From a checkpoint of a small transformer trained on Wikipedia.
Size: 14 layers, width 128, 2 heads of 64, MLP 320 GeGLU, 6.84M parameters.
Architecture: RMSNorm before and after each block, rotary positions.
Each number is 128 + 24 x the weight over its row's rms, rounded and kept within 0 to 255. Layers, rows and columns count from 0. Numbers have three digits each. The size before them is the row's rms in percent of the matrix's.

# up: layer 9 MLP up, 320x128, rms 0.123, rows 2-68, columns 0-63
# down: layer 9 MLP down (transposed), 320x128, rms 0.109, rows 2-68, columns 0-63
# gate: layer 9 MLP gate, 320x128, rms 0.117, rows 3-68, columns 0-63
up2 089:146149125158123130128081114112130174093143164137094107118159158124201152121166133118157076139130138143109143109155109099167163143130148147107082146129130136123166091151164143154142094130157131
down2 094:114144131151149156145145106104099103127127104168110158106104082108133123124147100075127134146175143132088140155134141123144154099093140133101176082139116152115121166136169136145149150128145119
gate3 092:106133117111117106142120138097138135167084126116176119104109128118135122100118142079163175148146140126096140095128126117169119126098102139108112142129090108159111152144095179111090168107105125
up3 088:138066135120110139177146119152161064134080139120128134106146150128151130153084126156113111101131145127121159146075128149106114114116175133119149175142112128129170122141156132146123142127152087
down3 092:088161109168147146124145151135123177157169115078138110119117126141100145142125099085140119125146116100185122106140141155126164107135115106154128127139137142141115146150095135129148120124100105
gate4 093:171105064121168108117117103126181121148087091140149117119133141139154155139133126087177154109115125131172106139130131143124121129163108143101115149128066112167150137117121145129094120149111114
up4 087:125139105127112103109142100117156138121103129128162135092102095129164131141128127081185137100143085111121115133094148107103130155146147128158121143136100097162121127141157152128090131165109109
down4 081:122129114158133141122138157124129109165171104117124095126167167119159109130130101175147137122096162087128109162156116161158186143125154107119163104129125151111163149134071096125122133117139120
gate5 104:097125154147095175120154154118098140115143198143143102125117182118133130099159144159120122147106129137129161135135138118166178185151161159128125081120129126112124120140115101159115132145108147
up5 096:108087114094125102155136137129129139182133139154117103158146137165147145143120076124143104140121113119119111117105151155165130109069177180136103118096095109124096119103111117105137109133124106
down5 096:134144125078128128138128177089104110129152135086142082125122090123109133077140130145158139139113144135147143127143148145125155112166110115133135153145161162152126166103132086124089140151169092
gate6 095:141143103114141102135124141115125122194103115170125122152144128120122146142118098088152160123078130183141102094141140145137150113133121161123172158143092094144153135122148147124132119121096166
up6 098:110102130159084113155101126085104127146121164185115149142114115140125129147105065102130104139061171102140113142140153144126167109124108169124095093117128114100170118126125142140116159088124104
down6 101:149157140124113122127114115127182129124146112051119139124187121161144128101114134177156116129126125123132140153084117185118088124149161091149152163129160147122102097099079149109138103126122135
gate7 106:113094128166132157134069117157096126136156155176112127140153159117126152147158087132094143124079103133117109102145154153156149063108124131124118150123082126140126109127140144141095157171111096
up7 111:116183186171121152105105107089121107120125127133113156109125141118100116130109148145173176119100094145156129118136149123147135136158099091093128153131155135158148127127145136140055144125134134
down7 101:146117135134139123143142112121136131207091120085137094105183131156121121136105142140146134128104109123156150119134149149152135148127131105118177114138077176145076141094105149108125125152087118
gate8 101:104134141149161151126136103119129148130136124117078133103129114076084096083165092181185168136094180106100124145116148098162154125122102128095158145116099138116132108133142141137115135157153132
up8 109:114102129151120115141100153152112091110132114119118162112114154083150144086084097141144137169173143116149130162121162097123133141130155095119152135098139175096149126124123113162112118157134109
down8 111:164084093072168093156132173118121143139117187159130123132144124130144145128133131156153123138149134133164103098122134131124121124138147122160160179135182105158145155129143107111161153097133159
gate9 098:126087129108127124132114125139076065146105133139110126136112139117130092079135106157138124129074117095142105151146142066159139167152101121131125103143119125122158171155135127144118180130178138
up9 095:153161106103138124099064084129176082128132114128132126131144077160154148098087139122143123136188115076136072071137110081102136124148122114145084086103114153131134137139113114114135135134142111
down9 098:055148104135107150134152164178085147109125127122132175128096173106095125124176131089132148108127111137091135154096093143146133141116134134130161121156118098139157109140115168128134140089108124
gate10 107:107100157146126115115092158139131137134124124116071098170146130124163143141130117135143129151131159117119134130154158091116141097103186168139126137137143133162155066067119103104123106157183155
up10 115:113132183095148149099100135161113148131159124106133136094085084092175164113176125125101148112111081151088103123136105133139111126135108136118118115129106157105140134133099130084165121130139116
down10 110:136127161064122121156160139178172171093156155147142127152130150141149147141157172147119152122105135099168097123147140135107156056118152154149143126111155054114136138143095149151171149138131161
gate11 099:105135123158149132102132108145105126156135115130098141135133132085159119113150113112175150148107139081132123127175105108130178151120107144096122136102126150064136146111122153161119097122124115
up11 106:097098159118108147131068095098126142086120157122115111138134133123135134123097142166107129125131130055117170072134162140126140206112100125150140145111169142105135125121112157114131146127105146
down11 106:185121100114165164107138139135141128105133134134125124149101159174133161107141150149128129135107101126117100132144173129159120144069150129147132154151088112116119133149085123123144108130104098
gate12 093:151131149115109137108153100104138127121097094125161141107133123116101138123115115091135144135152086106165144098107129121147142114150120165120110089102111151147121074152107160164123121116142136
up12 085:148120168107120083097129093098127156137131120091163116094100120116139133115138129122129126114119123146168102066104126154132137128177153114131107117136091132154092105144134105121104098137100098
down12 093:135085107088106114156135108103106083169148104120137100117167154135138140124133097223123102129089152102127156156145186091122125146118134118111147122131123121131148148130126104129125130162140115
gate13 103:099058093144110111177156150123116150178114154127149091126127138067105149126125125155113121176092154109145160131096118121152149125108151119126142123115121139108135108149133141196179105116133135
up13 107:145105102168126116121109129119151102148104122117080119138123137123131114097165110134137146126135162073153138156142113125139096142136091166104129138108132125104141111126129133093112099156132151
down13 099:168103160172111140099082121111162122154144151117152113136127151107089153129160154161174120117136125104141126160128126098128116119099162072094136120143142155128132104106134128146137160144119127
gate14 111:105106204149096135081152123168137130124115101145102111110129139103112114160124133118125114136104111146145122159105106142110131123136127099080160131097105121119121172137111146123167102143186167
up14 107:115119130145118173117122104135136156101108131118141116150136155115115104145152163147144151098182136103201159129124146149147136105096092178144168102148149132141124109135121129075114142155137077
down14 105:110121169095137116089092160136137151130118182114085127124130160111155139175146130140122100115153144135136126173128129134102087122130092131133122083141133090135116136139082142162152149121170119
gate15 100:116157130114056171193123155089127133172091135130109130153118132160175116116137131124137123129123130132130153115134120066151152140083117186118131148150104108122106093137120161157137137112140143
up15 088:180140123168157148079140148096113144150132149098120122157129161158159143136117107091133133131110125120140107160132102098139125064148130133100130137126117135140125156109120128125090122135140125
down15 092:081163110144158153089137142125165161112126125102116113141078122151139116149153119117124108111091136105151119123081128163157146187125148120174131128105092149159139102181102122097140147121112154
gate16 101:134151121146134117138136115138159142154097135158112106098145145187118101141142132143126082171142115101115145114137146154117104130106156109076119140172095120143084120139144136133194095121141145
up16 106:125130111106162130112122161103146109152089122154121109128135130132163103168150103129128107166133137130164127095163100128157087126143149142121109176131123102154085145149156142145112102082143155
down16 102:122123129109103140127137135156144101118120133108137116107119164107103066136164137127124168156098094105115159134125118139089119172118107109086135148160150103162149165150089144127096150079114163
gate17 098:114119123148099132121140122103134112137146116114148127153137139118067117133121113108112139132130132124172120162166119074163140127118155120125099143152112126157073106118147099170103120123094125
up17 096:128136132111137099109116111117114096147131145131116091077165119163138132155126136126098099154177103153125131097177151160112139079122163113107174141101116167111127170126122118133115112114151137
down17 096:126161095140146115152141106143147076122098129102176124141119147101128121114116122088115131111160154101127123172078114114134144183126133153146073121159150069109114115149125112153166125123098093
gate18 102:132129164137136120151122138156111131210133141128115163081117157130112106097133103121131130137102125126116094097113149174107107131155128158106143081111093139107134158160094145130174179135160108
up18 098:137091150125133146132178132137100144155105119123105138189120127080104128140139069133137095161118137125143122158082158122150157159109114127138105182129129085145135093100144113108145130107126129
down18 099:119128144141129096101136114108132152118122123140162150108122138157129107141099129083131132139107121155106120109126096134140124144070110113118102109145116183099093147110143137137112092150131114
gate19 101:093140086117131103172099158132114139156107124118127074117160134164124148131141121138168105125133128117125154131104140122107123145115093132096117106102122113145140153160144125115154104138109164
up19 105:112125113106161087123046103079127154138109130110097135127141119157134159134151151158108124142117123125120110126124091150125132135146110138117089153144124150140146124154144141121091138129091124
down19 105:150108137112139106156102143141164138128126155117155171149077162124133145138121157176137117128096144142167116133121131105104105125125138106093157165108150096117123108107142166131148136118146132
gate20 101:101107163123137179160130115127111131158105140128146119158139132120124150146143133107094137143158118071085122121124095094141116136160155119102135134137126110166122143118110141141114094114125099
up20 100:136169116133098081128108124091099136131129123136114115161124139124104143165099107122122147086098161143121133180130119130129098111122100138120107112107128150143167119136158100111119081138107103
down20 099:172125132103161173137118193166132138137119083150102120136167135104114112094160124177105134143111162170094153118145093116117140121138103146123140134145108122170152117124086126150163149141132150
gate21 102:105087148176120088152137100145116172170103140147076144153135164121156133135143090153166114112120123102148133071117097143134143165136097099091111141123107119119142144132114163130145117101172122
up21 093:159089115141132113092120147121150169121138142118091149161147136128092158163094071171145092079088114132132117128165132197123169122155102098121107157111121108145134167119128132103144111134128095
down21 097:091206104117140108170121107134144102112131103111164116135112086118124122121134150104113114151150151146126133135147108114133110110154115168172134079149123141122142139131144128150128134099133149
gate22 101:121149085167100127126077107116108131153105093132140121160163183103139169149170121111136149165127131094106141182142170156152120106135170114118081082124105146152106142143137106123117109147110149
up22 102:151102127137127177103148143111141082070124109142155206150093135117127141176135142137170134189132116104099104146127138152108075131150132104131084133136104151140149124161115144107089107089138133
down22 103:120126134098118104098150132142095132144112104111154121114101173134105117064140119160127063141086126121125125117117162098109160142128103140157155119125080097117129142130145124148135119101170106
gate23 103:088167123132126144166126132115116107150112156148120143128129141168141146094141137129192170132125192109121118108203090139150118140157127151114107153164110137154122134097140140097127132151158136
up23 105:130138112126131187147181113164064115120147126142119152098135116155092135148094120113102124082161114175116144130151169097123125142130131139115113119131124133131163136118136112135100143135175156
down23 113:138108087162105115111113115157155159179122113179132098109104150088146126134102103181126136137117113132089129141106111145135106133145114136110158154111146151105126099111147110120149091154130108
gate24 101:140171112148151141124151137133081112135143189160125078105125180110104154110177104166150119095094126124107167131125152109126125131096181135118152174114134120137162145117147098107107143154134130
up24 111:120083088104117145190167109111174133122131130146135127161127111126118092178123149121109144149162173125133153118080144135125146133119137120130071119194102083141124154143113127150151090101138117
down24 109:029141118096117129162126155161102137142117124137133118170129109131081138107134117136111133137100116144149152153113106114115132175146103117101099141148140127140104083119157112159165122116100129
gate25 097:119150108165124148152143161137147116165149147153117117154112192111103131130138084139127113168089168115140142150102186131139161188112164210130124126118095136102139107125118129134163156152151145
up25 097:119130165128162176133126121115102187150123137153123185134116135085092145128143114091140200128121077139121135106142093109168139123149103132142145185129136128147143149119101128151127123087125157
down25 099:130144133135115125126106124123102087143132107112152094152109188137102140084134091155141106153074088108150081157138118112134125166146117121137120148132090108144134103130166163113135144080129153
gate26 093:104143107125064143108124152129100182150133149129132111160101130137143156104136144175145173096114127097090116091122107114171122122098099176117171131108122117128127125113101124123156140144101136
up26 097:160116104116112157135121149121093163140144130121117149187132117154131179154127112137139120152118134112118100144141125160123093167114124099127126139122141128109147171102076148116150141149139097
down26 097:135128088135096086119133147112096109135123192116082095108124152108151126114119129164155101143089135074111106099139178117109121124135135125127141166121154137130138149117133136144144096151133140
gate27 097:122124117106166154113120133125113087132111122158139110118142123107106123130127126134108149119099154112104162077150113129171165112121140090096149119130117165140106111145131147152151103106163132
up27 096:152121150061119191155116153120133100169107153126149110133140145129130103170123113153109142137092091167116097077149113133136094136136145142115084083133055083144122136158111164116144112132095106
down27 095:150125125141092137167102103113147113136138170133075113170163130132119135137103107116171133136127100140145117110143143156128129124101127132119139095159162208123100171101105129136132120126112094
gate28 095:090123129142120086152169085143131147127134145131100134151118138100132123098120102125107097139102170095107172113128164145078126117110096088107142152157094099143119081107145072092111095119147136
up28 096:101155080117100166146120142103114144114124131180152106137118119123111160172121131116121083134123104126119135123105138115151167096105126153162129132112144134154134129143168108124071144167116125
down28 096:155113105140120115140148135134139120131136154155147155105125093144115101106160121079147082176108172121113169116162186161073131175117109138090151099122137127099124103100107112141130125094136130
gate29 095:119141124141100082131114103112150094170125089131081104119167116125129121110130074152140162113150182128174157124166079123147164118136140170124105122180153134110149137116158102104090101168156155
up29 105:154096170198132147091090148124155127096150096079105117161104101161127119156132152149170134124122109113137099127125148152107119137167147124141129103118160123121125120147178123125137140128126153
down29 105:152176116102134145111131150101116139125136101159112161116121111143126141124113092035159155129099072129136086122105154118105123117081131126106093158119112124129129156147163133166101129092134098
gate30 100:086110095141099108162107140116086154187101161170105149149165128106107118105151125129116125161090123119125124107127155165190116135092142137111102114153105138121129107097104110136127124158110116
up30 103:149125132112170099106124077117143116145157136115094109128157130120149114120138111140161121126138128110115160121110107149076115082156106121081143137133076109145173140136159149126136150124114163
down30 096:139106133141121116103135130130160149130092124123131114152131149159126135139125103130100182084131125082094109153131086143154078150132109135113080150125097103131102134153110155123137145123154133
gate31 101:088139126101132116136135141096137149115094163134112117119145151129157157123134120115112084136139102139164110102105136126122111165101133157156153126094122101129146103089117129082083112139122164
up31 099:105093128117157126150118116112146140087122139147136130136097148096135118109177155145125087101118159134174152077113089153090153146121100195158177152131109134130131134124097079129140130116126094
down31 094:133134140082102158129141151124085129138154106142144106176145115119094120151120165184163172169108133171124130143140142127131167107153155110132121102116102162147139166131128147146139160114148138
gate32 107:083124114124088096175113111161107130160137121166135100119136194148110127110124140114124124140096154101115150147098138155143150095127121117131156104140099160139137137142165105124137129130133151
up32 114:130123089142098112151130120147153072105135147170128146104127146107099112176116117124106161123187112095151165134132137090147105103109119143134119129092109115136174080089121100103152081120128132
down32 111:161131127134117128137110118121155104126176163103164127123114190130149124126101115115135146143131173125127146121127172141096103058082116111127158095146154112138148153165162149126095126149107091
gate33 103:104106136126148102166173129155147126170159177128095115111140150124148111093110158137136088164114173136122171138146170125130163121073118128130163127126129148086137129150155130194111091112141152
up33 095:163135174124139109121175108139158120124140135135117146166190112125141114127118143118122129156124150118128123149174105198106148128154120164132129115095123154082163095114096115134112152145142143
down33 101:164129098184110148119119167145101143141091099128141137107116074131087167122114131107107140135147127150106093147134155112131137141117118116115123142110140144112118129098136128144142126115146134
gate34 100:129114139150086151116142133120109100101114109114147116103150149140106155094103138175168143133138108117101135153148120090132118127134124131115130113122112167128143120135136162082127147092200136
up34 092:143151096107127117120135069095149132123170136123114137111145108111166133157131141136154120128120124139154105119124095126137133117124151145113073081118092116119123142149129112157128155105143185
down34 095:189091065147099172126118081127096133180125148118113089126187130108115145108130125179103137117090125132122153144144150093136127143093109133082129141139105139132130105098131139124107140176143120
gate35 103:109153095121062138148125135135103138123155131154100133136146137123100163149114077123128110106115145145102182142173064111174124126092139084121113111149119123149135132170195104117146135145130155
up35 107:117143099074085139137107133128097109119150141143133180117107133094153118150132153088143078095096141155086125178133113142089113168152149116131079134153166123136112139138111138086164162119092132
down35 102:162131148141181106115114115140139119128148119117163119097136133139102129140104120110174131093142124096149147130128099130102135075154096078138141133081113193115119121105137152152121100131150114
gate36 100:101158101128144095185125114107122083132102150143133132095144136128083113101161143106148125105153120077131173105096121136138133082122116124123127141143091141111120140126186119176149104113130154
up36 101:120159100070114159169121123147090123149133120128126125126130147104116112117149114096180111118106099128117126152165107116173098096123122138154128138162146127153124128117167171109110162129124113
down36 096:118113162128123134102096147122117115090132089138117123126122127140116135151150127136140139112151147133114115132095143174105128113158126153157156138105150144101111151067143129108130106107103128
gate37 108:119142108159134089118115109178126098122145104144145123102157122111088132111112112154151165127136147127122123155111186134160158129125124111087136108090103114110175144119143157074163074144151130
up37 098:139114139132105166102125151148137125067111106126120126148132184109106154121141168130097137122143103145122143135128142131181164126118141089152109102110121135174101139146093090135117133133154099
down37 099:095148101149131133227146175112148121122132110149110118156133114115153121151132140140161099145120136113158136157123151125096147101115072102150120115143118123156134148142147121149112083171097127
gate38 100:099134098090128087182118098087125183142115148160170086129106150091111146163174162108107112122098173121102124122153133089141140153137148151130081126144121079107121153115149095114106159121132133
up38 102:129132121105108139118156117079149141110096097126132122172146153118111156153122144147109135116126119101092133165134086146118117147160137103137121109129137107158127142146157106108118197106138143
down38 102:140126174146173094139133082154122085112135139092140141141135143112114103087134130118120138137129188122139171122103102112130114131134135152108122147111113123083113121154111146105146100145098132
gate39 109:119140142145114112129125150092172134144136165165114092108094137113125152067179124106104114138127150075127169153143113092152138116133141164111167114098124114167109098131132112136148109111156125
up39 106:145132117071120119125141162147123134116134115160175123138124171126100086131139133120124093180115103081170132147099195145125125083114141115117146106150129169124109145138154086143100139100114112
down39 105:123160126146162134139118163127150106103179131083134121100122133126128184152174129124128138136131143118118109135149157077103141119111096140171163080130130138145110127127120179150149119133152105
gate40 093:164141109123138090092112113095108132160104161138157141139130107117107129133137138137168123086129127116114148129110099126124151182190099151115112142142078124077106108176169162143135144091159114
up40 080:179095107079176111130174109124129121098115135165123150126101131107138110138174127072138108090092127139151125135106153091100150150153120120124116147096124092096133109132143103124102114146150148
down40 085:144143136172086105143131156118136139170151100107133084147187171136163137110132112128134137137119142098124161153169146139148155124110171114108133093137147150145131158126097112101135123119117138
gate41 116:111162137105128136111132166135143136141135144200163106143137157135125116144141078158117159155086170147138152130147165138120107106148143123067106126127135147110160118175108112153115137183103137
up41 132:135127127117137155126139129135162099133150116144126131120140106127108138093127133103112096117109143130164124142114148134051123137120181124109124133134118127124132114131105137128124177137145111
down41 114:145131129157121159111126101136090151114140147139126151127091134094095133135128090068110099080093125107112157128078080115091096092126170121095095131139104103123160153113134116121111138120157089
gate42 107:101147131153095083095120134137133122151112144168126169108148148121152106117173157152138154132121142107143106128132126107153135105099097128111141114164144161120109134113114100105105120122141149
up42 107:151117140145128139149150111104118110147146137074095097146129084144071126083092171133159150109151097125102178115139116127120111111127130140148160160074102131144151122136148172160172123123114094
down42 107:140178110137124098137126070108128088111117140153101148112158101108095106178101102051128129118143092132143125092153147113114133157114110104119116126117130108131158177112114095163131101125100138
gate43 101:133145129153133140106134120173129136127131140148168135126158147140161161103171117139101111125137087113122101155124156155159141129139138114061140192091100128136123112114093109112143132161137116
up43 090:142130147144131139112167099143117123143147115149085108109139111125113123127129112155081150130136121120156097155149138138107097102092141150120096162147075143109105120166153117110154101129157142
down43 096:172133116116142090107089129086124115137137134100114106127124126163156115135122131105172105152133165168153131152123118119140154098133155096107152112126147126149121135092088146104152141150129134
gate44 096:086083154140163168097163140122108133096142196130173151126118103127092110110128111106119147131094115123118149123123140091132141121121118155107136124065101151097177144126097159139108138104168127
up44 097:129114174159133115176188110117146137129153130101072131090153118129158094129137137081139144120147056103152116107090087111101104124143117129086134152128122113114106074144119112130141071138139126
down44 102:126085100115148106152093125129135103137119139100127109116139121120144147154133125159138075093155057104138109153062145145145134122157117124142131113137098161097093131143143153133160098152134139
gate45 097:105116149157129128141143125145105104128149145127091148149109117176111102125141147112151110115133122158141173117121105132122164145106112121058127144148111165102175091137186116106121120093189136
up45 103:145116098175114119106068099145102139143126158136118139096128170081146193117123127134135110118107147110148108084110163147128169125144151102156117146087144104072081151113099134117127122159143114
down45 098:109125135141111120133174115139162090126157121127145118132138121187152089103144173064088138147113154150127139141129110147130132118134113142097152113116095138113165107123178138137152103106090138
gate46 099:131139098181126135107137101147109106133121131159124090151136107126135138145152117124147108082123134123154118132141096119165149139087133127104128118148164147119125118145147123118136107138153095
up46 095:122069166123168132143136129170098118156120136146121084128141148124124137136112098155131111148121102141106097134130097139137132200134106141131124182157115138116146123123162129141149109129117135
down46 087:118145066090131147161133165116148132135117126102096162163094132128149139092134116136168129166126114112115120130112165169097098113106130167128174115148183108153089136121121116110111103120128069
gate47 102:122157113126148093141133137072130114147135148150081082102132160123107160154119137177194160132127122087127129156099082118144124177103120131092154130143123149120114124090145126143145149110125170
up47 103:138131152147147153139127166080158115099153117129141127194125146131106133178138120133101102183083123171119164146133148131130172151100118121115096140137151114166130169089110136141123142115122155
down47 105:108140159113127122088118124158092161113148118107114148125139134095143111130161113138149125098123117127109138139141149142094103090155099136170163112136142101131108098161144119124113067183115118
gate48 103:095116108091101127085118094172117119116128126109140133115142098111131111086165112110112163123111119113104129170109124067111114063161173092130160077140145132143094142083133142135093119166135143
up48 101:130129153106131120110090126117106096103113157111125169111106075163108139115125158163116139128102114134147138122118117102074094115129135123123099179172106150147118105103131146174131134154098154
down48 104:153171118145116126113114114144136100113112143151108145157099139098080135108163124107123151112101106127166130132136148154179144128146155116147165171135135106143108143142111115145128110129128119
gate49 097:119169134114073109128096124112097115153110122155178124118156150116116132167169189145116129130120087160160148127095153133127098106121120134110081109120108165151160154159124093110133129090082185
up49 098:124091110123096138134172155156133094137131118147158124101131131148131153132112112084124092108139119160140127159124114147148082119120190115125109179129107163089131145153172160110143090101138164
down49 099:089088140163130128129064130124105148131132143150170107164112065163087107106136169155146102133148094146108131121100115168128129095141141106085135148132147148143140108139102127135106108132145154
gate50 105:090146139182110125156111114160136096144097125137142114165128126114089113154114104136128193140148184123126121110162164153135168118133170121126169062096150115149150141110142145148102122147112142
up50 111:145143160174112122134123130145169153106145123126130166170126116098114073133087126138155123186163154087122098167136141160126142124146141098120168109123127117123129089108159107130094130133111110
down50 115:095134085146117135127117141119130154111116144124108166122123157134168084165106118119117125163136122155145090127095126130134102146154109175201117103157120165123112101156148169173135114132132115
gate51 099:092123142162102102170131118113141108145128118119154154087099127134106119128103095126095117167108155094148136139127185116090153088109194114120121119153088101159124139158133162179132106112118126
up51 109:101159168148109092114156097161114090126122150119099108134148109088122121164115121092163130125151135099126106146149133118128162103117103146129153099161177089107165133124141117131098138110116135
down51 108:126115141113157154108126125155144145157156142091165136135115140138088129140102104083069168114136117113135138142141103119114055116143131129141118163154110095124108127104081088120127152109125123
gate52 103:106140132132138134150117148153152105110115131175122112153181147103127101102170137104099094139068151120121120154114205165135166121096137142121137129144138147130144104156116109130163134146147105
up52 099:107107120123109146117127118114103122144116180144159102071121133151097157157121125131137125054152121105120123071147072099161110140119119124119125127133149137137103122081161164088069129141110120
down52 094:111097121117139148153180151121104094168163106114165129131094132099135081133140123119131123156142142146130128147144164140179118101109101147119121115134178088139107142164126102136151078142147150
gate53 096:131131114201129191104166116152096114145104119126112096132155158137117142137136143137092162167116106142141124156111150135160130124104132141108133168121100121106166132111159110131109135101148126
up53 101:131149194120089098131130110123173112149152164121115108148157114116141136136126115147151110122156127167130116125118114155125143123156141092125160093121130115117149106114064130087171168171198082
down53 101:147108108140113132168123133127145149129083131160130094131170114126126130112100155156134128102136109125077146163116149133124131086133173128103119125140107108172109132111129124170113126136106097
gate54 097:106130086147132152116123131181125085127121142164153113161145132087111110180143136118141123134149090138160133120158120152185107114120118130114155110133146111144109101165128191124147149104178129
up54 096:122162132101153091083129150087157126147128119164147080154104124170098078122190127107130141118092130144106112121119139136186107101135113096136146105136090134142116149142162094130100142111139166
down54 092:198105107134099133123089094155096112156099129122138107126187152123077108158093123155115158159134076091102145142138110128149117110126077173078148110133134134146164137124086139125112142131170089
gate55 099:108136115124141140127099130121123148143154129130148109126148167105150165090137105137125110094122142092125143137124162161117123129120157131106111073093120149111142144140126138125184104173124082
up55 095:158129120110161111138104122126107119115148116120152152139158086142097102125113123176123130184172067125131139103156138108108070130164125116113157169119121170122124158095110098119108146116116162
down55 098:141145122127159097118120103098148141114123080108138183166155163094120169151141106118141194092118102094120123107144100165130083107146101127101115133128128103092093152144083151161117100098113097
gate56 106:113113166146088149140174120115128158118132176187141107117094131159137133108154124091161122168126150157094151148093131121124150169131123136111133129103120135142173117111111144103098155147123156
up56 109:131144131117122114100118099111121094135140092135123134122154113101185169162110131134117104098115107104140090118112113164136148143109123126114139121130134099104061139158142094132164088111129091
down56 106:122124141108109114126133120128162150130130173140109124129057135154133085124128105115133130160166164160135167152101144103085129138136099140118106156115143121134194125070098168120100142160108156
gate57 098:101097127114130113150141116124107149130103171124068110114153157108107130144161062166175114134114156139091190111125132148077141171151105184100105141146103154128169146111106106118110091101150109
up57 100:086145100141099148172139125167151114141127145117101094134149169164130128128098146182137163144130145135165112144126111118080113102165136160121126144111131127103127085159121130116176107162102142
down57 099:132125116114112108138140122101134157111114123114151118127119112100120130070161110148136109095109132131110131138121178131162110176152095132099167084131117097129098161110115140128121140113138115
gate58 107:139123145133122126117103119142104133154099149094118108131130136108114118130178069151114130125137143108137116131172142175094127148083148136075110156124086128107144127146121130138146121184180162
up58 105:134168119123141150174109166087110105130128116140096160163133145134104146079116151114093151129193106128096151119129111102157113124121139132137117096116146136143073134156144127142102132123083090
down58 106:057105138158185138099108073136126085123106125159106086143111127129123112124121074151150125157123092164145137134105109117107097128083149174129130097126134097148114146166147112115163129093152114
gate59 104:104116121160139115122125084159083127150126187164140164100128160109152104121159063150114140114138142119160149131120138098120153105133129171113107142139085138118162110134080128124114128107156098
up59 100:115131150135130104067100149116132165117115092113150117136151116161117122092104136147144110127121088133132135138174175130117090097149123132116126120101158124145143172142139130126155144132128152
down59 106:177130100104143138134105138194102131113128118123136168097098142121157126155145163122127158104152158109114132066141101121110115137114096120140153150122124116109133146118097097146163071149074091
gate60 096:136118140136152146106104174100124136095151142139119132163128156059132158145125131121133118172096142112110119139118100125112126137105137101124148158145160141132094136128117133186099156132147173
up60 101:107146139123133085135097122153122178137143147135127165116125146124120143162152088138112152114137146074118093117109089090117147128128122107115185113086110077122145135132113142088184129121131110
down60 103:128107129134166156116117162113131103132125179161141140096161112137158161127177144145122099139114128144116142153123120154116155112140134102146157146118134162134138127142121156179100132181175138
gate61 096:131138112153145159109170125133077162124143157150145116129092176145107146152116120110148120136112124089118118059148120103145131156093123138146119150157151147111128129121106121190094117079114100
up61 086:139146164140118138106165178148100154179150117150124137098123116128097104135119146105136169127137105182129093120154126097145092120155144122103147106138124125167141124133115132095158132102142163
down61 090:171143099094124131153110097115183100121121099098149138154107163120120165119144087188129129084127101091085141126124134141074141146100141136137127106159129102134142127147142118130076150183108151
gate62 103:133125180177138147098103125130102152169161100151125098112125148125123088145107080154161119169121170176114097135121144188132161115117162112129129121147130182111135128087123109135131138129132118
up62 095:136138140140131122090148070120156102125085104116153131132162084145161131118163143141130086112118101116097162132127115120131076117155142137113173115147095107148126130156148146153118150142108124
down62 094:160147118107138125118113119134130118154120124145154156169138179102117092118105091112118139132091145095129098142115166154085165115151126124119112142190132130147150045165140123149130116136127111
gate63 091:102129123147093141129104096123136071161130123096102138139122179112123133152105152080123100121115174168109146144160108129129168169112118186148090133151093152090149116141140150132170144168130100
up63 099:130146137145127135177114184110133143138128157149119139112126090152140130160096070154148135156136125091125093107076123118110115159077127075113149097105106132114110175116099125117122140110134131
down63 093:135101165142093095114129113084096123161103136150107120100138128116139131127122124067106112122192139152119113118174163073139134125108117166092113075166148114153117156138149140144130137113111129
gate64 092:163160101110101131109114133106141174110096115145135144140097135151170135121140117108178149119128147118096108061145128111158172156141084154143111089111097151166083121140137126099127132138147145
up64 087:109094179140132122105105112135134146114142120151114165133107111117102117105131129139146178160151127123133083122154116151124116109149143123105151084119105149116140158144089187143172133153143077
down64 090:086187135123155113134100145133128127090113162127117137120115147129122131131116114140178126115150115125101111118119160138117156130162142112175130164113142122134094082178182123170129123170133135
gate65 105:099124145131154092129119122099113146190097142149118139164121125108135149176147083147133130157095181124090125132142117126151185129157125175156126103120122126140140152122129148196114168091148136
up65 104:139134118112126117151108127097144083186118170147160065172114140084097125164119152111110202167081154114125136124108123116141142072117143150121121151126117168139085149132096122138110113123095131
down65 104:121124142088130201132099125154150143107142142065089138130146124077133141119145118176172163133132094158149150147090128115108125174136146121104130159106141143115135117095128119094100148152128126
gate66 108:115137141183145152149101154154076132175137123135093105130127151113098174106139115153145158153060194115090126131148096104136135119102119136119121104116108137143164087134132104163139110151129166
up66 102:123130126112126166146115130110113122131103127121146141197135110120080137086126148133106135102107145094072119130199120106156140122161094156140102185128112130158154126108114136162137139156117139
down66 105:164185101132084181118092140156084155130110123109089127126139121111112102124136124143122147132106103111117125136145141131129154183121139150131076130122128101131124142158115086116180121118144098
gate67 095:117153108131132087113111076114098150155131115162114154131149122129144102182095086173119112178086154117127109106114129129083164148149130106101136147126088116069160164114104109167144133172141139
up67 100:150105136130135125172080151150106113124102164111106179140191127129115085127168116173167160129172125112152134117103118142121102125122141158138146175123150134166138106109099100154132130117143130
down67 099:090137082139161122167140107127148143094103102162134148147155128114118134086148141140117103115100164144140135099154145108157127150111101158105104158107101152100172124092126108064130122164136122
gate68 103:111111137129095114154152097147080096146169127155092184108114126156130089094174116118184143153082129155132137152146123135124110114146130126130148126144093163121143118133102162103167092112133129
up68 104:115096118151115149148119120080122139107145134092121138144098168111097153110107150137161115099106072139146115099161062125121105125150098109135105147117131089130105166114130146143115139088127080
down68 102:124158122166125138121109120119130123146174143095107164098114130151120121103158112083106160164162103104154188123120163156114128112120154133146177119106162129129088139114140184145074115114158126